Each number is 200 + 30 x the weight over its row's rms, rounded and kept within 0 to 999. Layers, rows and columns count from 0. The size before them is the row's rms in percent of the matrix's.

# v: layer 13 attention value, 64x64, rms 0.0723, rows 49-63, columns 0-63
# o: layer 13 attention output (transposed), 64x64, rms 0.089, rows 49-63, columns 0-63
# up: layer 13 MLP up, 384x64, rms 0.102, rows 0-9, columns 0-63
# down: layer 13 MLP down (transposed), 384x64, rms 0.102, rows 0-8, columns 0-63
v49,108,151,169,201,159,166,194,212,181,215,190,163,222,198,222,181,159,190,198,170,239,172,215,250,188,204,232,239,153,177,199,190,186,239,176,254,164,192,218,212,190,231,163,219,195,173,280,184,134,147,210,188,224,163,192,195,212,141,221,202,179,237,223,175,172
o49,107,179,209,197,158,168,246,216,179,224,170,187,278,172,167,130,205,190,191,173,215,192,181,221,227,173,264,225,167,179,153,209,203,228,193,203,124,151,171,202,213,197,170,200,191,211,234,168,205,223,218,197,204,190,162,219,251,169,158,213,162,199,236,200,225
v50,096,182,210,183,219,234,190,197,186,227,194,161,174,236,190,223,192,158,162,195,194,238,172,188,243,141,181,135,203,203,190,184,206,201,253,162,178,201,156,162,206,223,240,204,153,228,203,167,214,168,196,226,146,225,198,199,199,184,200,245,147,260,183,178,130
o50,101,202,259,219,173,187,179,229,138,192,187,204,217,215,228,211,205,193,218,163,219,200,261,157,160,219,214,163,164,227,194,237,206,135,215,202,203,196,235,159,228,198,244,246,221,232,195,164,252,216,125,217,183,208,203,205,155,182,195,144,207,229,178,198,191
v51,094,238,166,183,189,179,140,208,192,267,186,225,188,218,194,255,159,242,169,197,167,190,221,168,168,185,149,166,224,197,219,198,211,165,197,175,177,201,220,170,182,236,151,196,193,198,190,181,233,187,175,213,160,192,262,220,199,254,208,165,263,200,211,146,169
o51,106,200,159,225,209,221,203,156,234,148,197,189,173,219,219,220,231,231,243,175,187,192,235,192,134,191,164,192,197,242,184,213,221,160,248,151,180,163,217,146,188,226,219,206,173,128,185,178,206,164,214,214,218,184,258,168,144,226,185,174,203,209,195,243,190
v52,099,160,145,217,198,231,188,195,271,171,239,243,224,242,192,224,141,226,168,190,210,220,209,213,220,211,237,241,211,234,247,159,244,205,157,166,203,166,177,214,206,178,230,184,186,214,144,169,164,152,220,203,194,171,171,179,171,216,237,183,221,237,215,222,212
o52,097,214,205,194,201,188,217,193,179,173,152,265,170,203,153,161,194,196,242,185,220,182,203,202,196,225,239,224,236,179,226,209,179,238,163,276,177,187,213,153,205,164,125,222,221,213,226,154,202,185,184,212,213,198,175,186,213,283,186,188,200,238,223,240,234
v53,099,200,221,189,206,192,213,211,218,279,266,192,171,240,185,179,190,246,198,252,214,211,187,176,177,230,175,213,249,219,203,244,186,221,180,209,217,178,178,197,170,240,206,163,239,125,178,218,157,258,202,164,213,199,222,163,215,190,208,156,195,232,177,227,247
o53,100,198,221,215,262,201,194,225,268,193,246,219,168,210,139,211,156,184,203,255,202,182,148,199,117,216,194,255,181,197,209,194,190,158,180,197,166,203,160,223,181,219,238,180,223,182,225,175,245,194,208,221,194,220,230,257,228,233,233,220,203,195,226,197,201
v54,097,166,184,199,185,165,228,210,187,224,249,222,231,156,226,184,187,188,216,220,200,253,217,254,215,184,168,183,230,190,220,228,216,180,216,146,216,189,176,178,214,213,237,191,109,222,193,205,203,208,283,193,220,229,192,246,160,198,205,217,263,151,188,182,215
o54,093,209,222,224,149,156,157,198,142,183,185,151,156,217,180,195,224,183,234,190,150,179,190,187,196,212,160,192,222,216,234,215,235,203,210,216,268,183,171,199,148,225,184,216,245,213,149,230,254,183,236,182,246,217,172,170,200,192,209,200,186,244,200,233,254
v55,103,231,164,211,176,147,217,185,218,221,148,202,174,233,193,189,194,237,250,171,235,189,201,206,170,135,245,251,204,190,200,257,174,213,252,179,254,223,178,188,196,240,201,159,148,193,143,179,234,163,188,173,226,187,242,191,215,213,203,214,208,209,167,225,185
o55,102,228,167,191,185,194,205,175,193,210,212,181,216,246,229,175,180,223,267,194,230,222,133,201,198,255,164,176,205,233,173,180,209,151,191,173,188,193,195,217,144,200,196,231,191,224,221,231,209,204,227,202,186,242,128,213,173,191,276,235,209,148,205,180,149
v56,092,200,213,243,213,178,142,172,197,159,215,200,250,213,237,173,245,251,220,195,233,193,127,206,210,164,168,199,201,164,221,204,165,217,277,231,242,210,192,244,186,179,232,218,239,208,188,148,165,207,184,221,182,167,208,185,239,189,204,178,229,155,224,215,215
o56,103,211,246,159,191,186,182,159,208,127,150,191,207,219,203,191,205,198,198,191,194,248,215,191,242,176,233,231,165,205,185,216,163,192,208,187,190,274,172,269,230,165,160,173,215,165,205,193,191,178,209,223,203,149,223,203,187,176,179,280,221,174,158,220,196
v57,100,218,163,188,194,188,224,167,237,223,165,197,169,222,175,222,203,236,235,225,220,201,211,223,205,202,188,197,208,160,185,239,309,240,179,183,196,202,237,176,181,139,194,267,194,224,172,206,205,231,223,257,164,189,224,161,193,239,225,192,186,207,200,233,153
o57,098,206,162,189,173,210,262,242,207,201,188,177,197,211,165,248,187,256,271,231,168,198,247,174,219,156,172,218,175,171,231,236,195,153,180,210,216,221,201,179,251,182,203,185,209,217,240,191,193,223,213,221,197,213,163,174,144,181,212,262,246,205,250,206,197
v58,098,143,210,174,215,183,176,198,212,196,207,162,193,246,231,224,138,178,145,232,165,199,156,176,145,229,178,245,186,224,149,213,193,248,185,206,168,198,180,146,206,226,227,241,146,190,196,212,223,172,209,202,161,205,175,229,217,185,199,214,245,168,179,238,239
o58,108,176,275,243,215,183,217,227,245,149,153,202,215,220,182,214,187,190,180,238,241,217,166,227,202,214,202,176,202,177,220,165,165,201,221,184,124,199,207,143,203,252,152,170,154,226,138,188,213,182,210,206,221,206,205,162,181,182,187,171,187,232,188,235,223
v59,085,207,222,199,264,216,227,150,173,183,200,215,218,201,175,227,214,190,176,204,197,255,231,206,147,159,139,211,164,162,215,216,200,218,185,170,216,203,194,252,140,203,135,192,194,200,181,196,244,224,198,187,151,193,186,200,218,183,221,132,228,210,207,157,142
o59,084,210,199,230,200,192,199,198,184,169,196,213,210,212,257,261,258,197,218,237,153,252,255,219,218,196,223,255,233,186,220,175,189,212,207,279,204,170,234,176,183,213,204,177,222,148,201,211,168,174,145,174,176,183,152,203,163,181,174,216,223,154,168,185,203
v60,108,127,214,213,214,193,212,200,180,191,204,204,224,201,209,152,159,185,217,257,175,213,188,149,198,209,237,218,185,184,243,199,232,230,170,204,225,128,178,184,221,226,195,235,201,220,166,216,169,205,255,208,226,201,169,170,212,174,122,229,198,237,241,136,206
o60,108,148,245,153,154,241,148,214,169,176,190,198,215,175,219,227,180,155,240,242,214,187,174,233,218,270,231,250,153,190,187,171,233,217,182,234,205,205,162,153,199,158,206,211,179,177,211,230,217,192,247,195,201,189,202,184,210,194,134,187,165,200,232,200,189
v61,105,223,235,187,137,221,234,188,216,214,245,213,211,167,201,199,174,159,263,159,169,180,206,215,237,165,213,181,194,194,234,191,209,176,181,211,211,184,140,185,242,179,282,202,190,171,163,175,168,153,181,241,215,188,235,174,221,233,236,197,211,256,199,204,234
o61,097,259,182,179,217,248,162,205,178,240,147,184,148,155,151,168,218,205,209,203,237,163,172,169,196,188,205,195,170,251,202,222,219,160,185,222,205,216,171,192,154,162,173,153,174,253,213,179,173,199,176,206,226,164,146,222,238,229,205,186,202,182,172,247,207
v62,098,223,206,182,188,212,214,179,243,183,153,199,227,197,241,223,158,178,178,210,234,237,156,217,146,243,256,239,177,158,180,172,166,135,194,222,252,163,231,214,198,148,236,232,211,204,197,235,192,215,225,214,218,172,227,210,210,232,214,169,188,247,208,250,190
o62,095,210,205,157,193,170,242,241,167,213,243,166,170,189,182,166,171,154,218,224,220,216,203,165,230,162,179,203,183,194,155,143,205,206,171,197,182,246,226,206,158,193,174,159,220,131,219,211,162,159,225,247,188,236,236,165,201,218,221,161,229,224,223,241,177
v63,100,134,187,179,173,184,165,207,211,173,221,167,274,194,115,181,170,175,209,177,209,207,239,247,227,167,209,181,211,160,175,253,191,173,213,225,218,200,213,155,158,206,220,209,173,181,189,168,154,188,202,216,222,222,141,190,214,203,155,162,169,224,181,199,219
o63,111,169,208,178,224,215,213,219,196,231,161,229,245,181,164,143,230,167,147,187,248,164,197,196,189,205,201,169,195,234,225,222,175,170,198,191,133,171,149,205,217,166,195,209,185,148,175,237,189,232,205,207,188,174,124,245,200,192,216,199,232,195,234,247,243
up0,096,197,208,155,253,185,143,188,178,206,173,157,143,200,221,157,174,212,280,192,194,258,196,172,209,139,171,189,218,152,135,201,184,200,223,212,206,250,209,194,194,236,185,205,222,169,222,209,217,214,186,220,204,173,203,178,166,193,142,193,216,211,218,170,240
down0,105,198,195,213,210,210,175,200,262,189,186,170,192,206,264,153,157,192,200,237,191,206,242,198,223,167,176,220,214,193,150,165,204,201,223,159,193,193,157,211,254,205,173,176,254,156,220,281,193,193,201,234,133,188,201,207,187,154,198,173,190,254,219,231,195
up1,107,231,216,189,183,177,242,245,215,269,233,199,174,187,167,199,233,235,208,165,223,247,187,195,124,223,150,145,173,194,184,207,198,200,172,209,195,190,178,176,199,209,225,163,197,213,197,144,196,151,211,228,179,197,148,205,201,275,212,187,193,222,166,166,239
down1,104,252,273,215,186,241,181,225,147,218,196,210,207,250,202,237,207,160,164,227,184,249,174,206,238,240,247,231,153,192,198,215,202,196,170,207,140,202,204,173,184,223,210,222,226,199,174,180,216,248,188,137,223,161,225,202,233,210,199,198,190,187,160,178,153
up2,109,244,206,160,205,211,231,178,170,192,173,186,204,228,273,194,204,203,211,236,212,221,168,176,195,154,238,190,221,154,172,194,230,180,231,168,118,178,199,248,207,155,248,189,242,185,214,171,178,223,230,232,250,189,180,233,222,173,196,224,239,221,183,152,210
down2,108,227,209,152,208,158,183,169,199,232,253,180,166,169,221,183,222,202,175,250,253,218,208,122,196,190,175,201,212,177,174,205,200,167,213,209,158,186,154,199,253,254,279,258,175,194,176,161,242,194,195,189,193,202,194,233,196,194,212,223,176,225,223,208,180
up3,097,193,189,220,217,192,216,132,223,190,168,166,247,171,196,197,220,206,248,164,214,178,184,199,202,185,264,197,217,182,155,206,279,199,173,235,260,237,180,229,220,205,197,198,230,154,182,159,180,202,220,262,201,220,199,154,197,185,198,208,145,217,166,185,246
down3,104,203,157,222,187,214,214,225,163,201,206,198,179,214,198,182,169,177,214,175,264,213,215,254,178,191,190,160,192,227,245,242,202,243,203,250,256,179,229,236,199,198,263,197,208,222,221,267,151,146,180,248,178,237,191,200,229,221,218,186,158,202,230,187,168
up4,087,210,183,188,181,206,170,248,210,184,199,204,143,186,189,193,283,249,181,184,195,177,161,182,187,225,238,162,190,223,169,212,190,204,249,182,176,124,214,214,225,169,173,201,223,187,200,171,224,221,144,150,241,219,197,164,209,163,239,212,238,248,232,182,212
down4,092,196,207,150,163,232,188,198,176,193,288,247,168,252,190,173,197,159,191,243,246,185,219,150,229,182,270,175,189,193,231,207,189,184,167,255,237,235,193,190,209,164,199,190,198,215,194,225,178,186,190,188,199,189,219,187,234,237,194,249,184,157,166,227,177
up5,094,240,184,212,214,186,195,195,206,225,198,259,161,252,171,177,205,181,173,184,218,191,208,216,155,235,184,192,187,154,154,195,169,213,176,167,160,240,222,211,177,227,243,218,198,211,169,205,269,181,294,206,217,204,189,157,263,226,169,230,195,224,198,174,210
down5,089,182,222,188,191,205,209,171,195,189,203,166,221,165,271,240,232,262,222,214,124,228,200,187,216,189,202,236,263,242,234,187,230,198,233,210,221,154,185,196,178,176,202,188,202,188,216,158,182,207,113,225,202,198,214,211,132,188,227,225,229,182,199,224,196
up6,094,258,241,165,229,160,223,216,225,172,218,137,159,200,210,246,149,204,178,213,205,193,222,158,220,185,226,181,168,186,153,165,203,200,203,179,207,260,235,182,197,165,179,177,195,167,204,165,207,202,271,213,259,185,204,214,184,177,205,161,205,233,147,175,206
down6,090,222,208,201,187,180,240,156,199,212,176,208,184,199,210,213,230,208,187,224,264,231,228,136,154,239,225,262,145,184,161,211,206,190,133,222,154,188,159,242,214,160,224,218,228,212,228,175,233,197,195,149,197,195,166,256,155,218,196,181,189,204,213,199,186
up7,100,235,252,237,167,186,145,195,279,209,222,243,146,209,183,219,238,186,184,191,219,197,235,143,241,198,246,142,219,191,200,216,166,186,190,234,204,211,238,204,183,201,202,208,214,159,219,164,196,187,180,196,246,204,171,159,208,213,143,183,222,155,200,211,233
down7,098,158,209,176,183,193,189,248,157,206,175,194,226,237,222,206,188,220,141,245,188,189,170,210,198,220,162,213,143,199,212,166,206,209,247,204,176,223,180,216,206,221,199,185,264,225,127,178,152,190,178,163,193,186,243,213,285,172,187,227,179,192,160,179,201
up8,103,209,230,166,243,194,163,235,222,163,242,213,209,250,170,229,216,212,186,214,235,241,174,170,217,205,183,164,202,220,205,233,217,190,212,251,230,203,217,197,233,253,212,192,212,223,216,212,158,211,159,181,255,243,203,193,153,190,156,284,229,190,235,180,242
down8,088,207,195,176,181,175,109,225,158,213,166,243,151,218,178,148,175,216,201,204,212,181,153,190,191,180,161,193,182,182,200,184,162,235,205,221,224,236,201,205,197,155,219,194,197,232,146,140,178,196,218,209,170,178,198,188,173,198,203,226,122,154,237,234,197
up9,101,188,220,176,240,201,181,242,190,244,233,209,117,181,236,248,198,205,238,211,179,232,225,159,174,193,222,145,209,230,169,202,209,216,179,164,264,192,266,188,192,156,231,215,175,210,164,199,227,229,196,205,226,237,209,168,173,204,192,170,212,158,169,238,220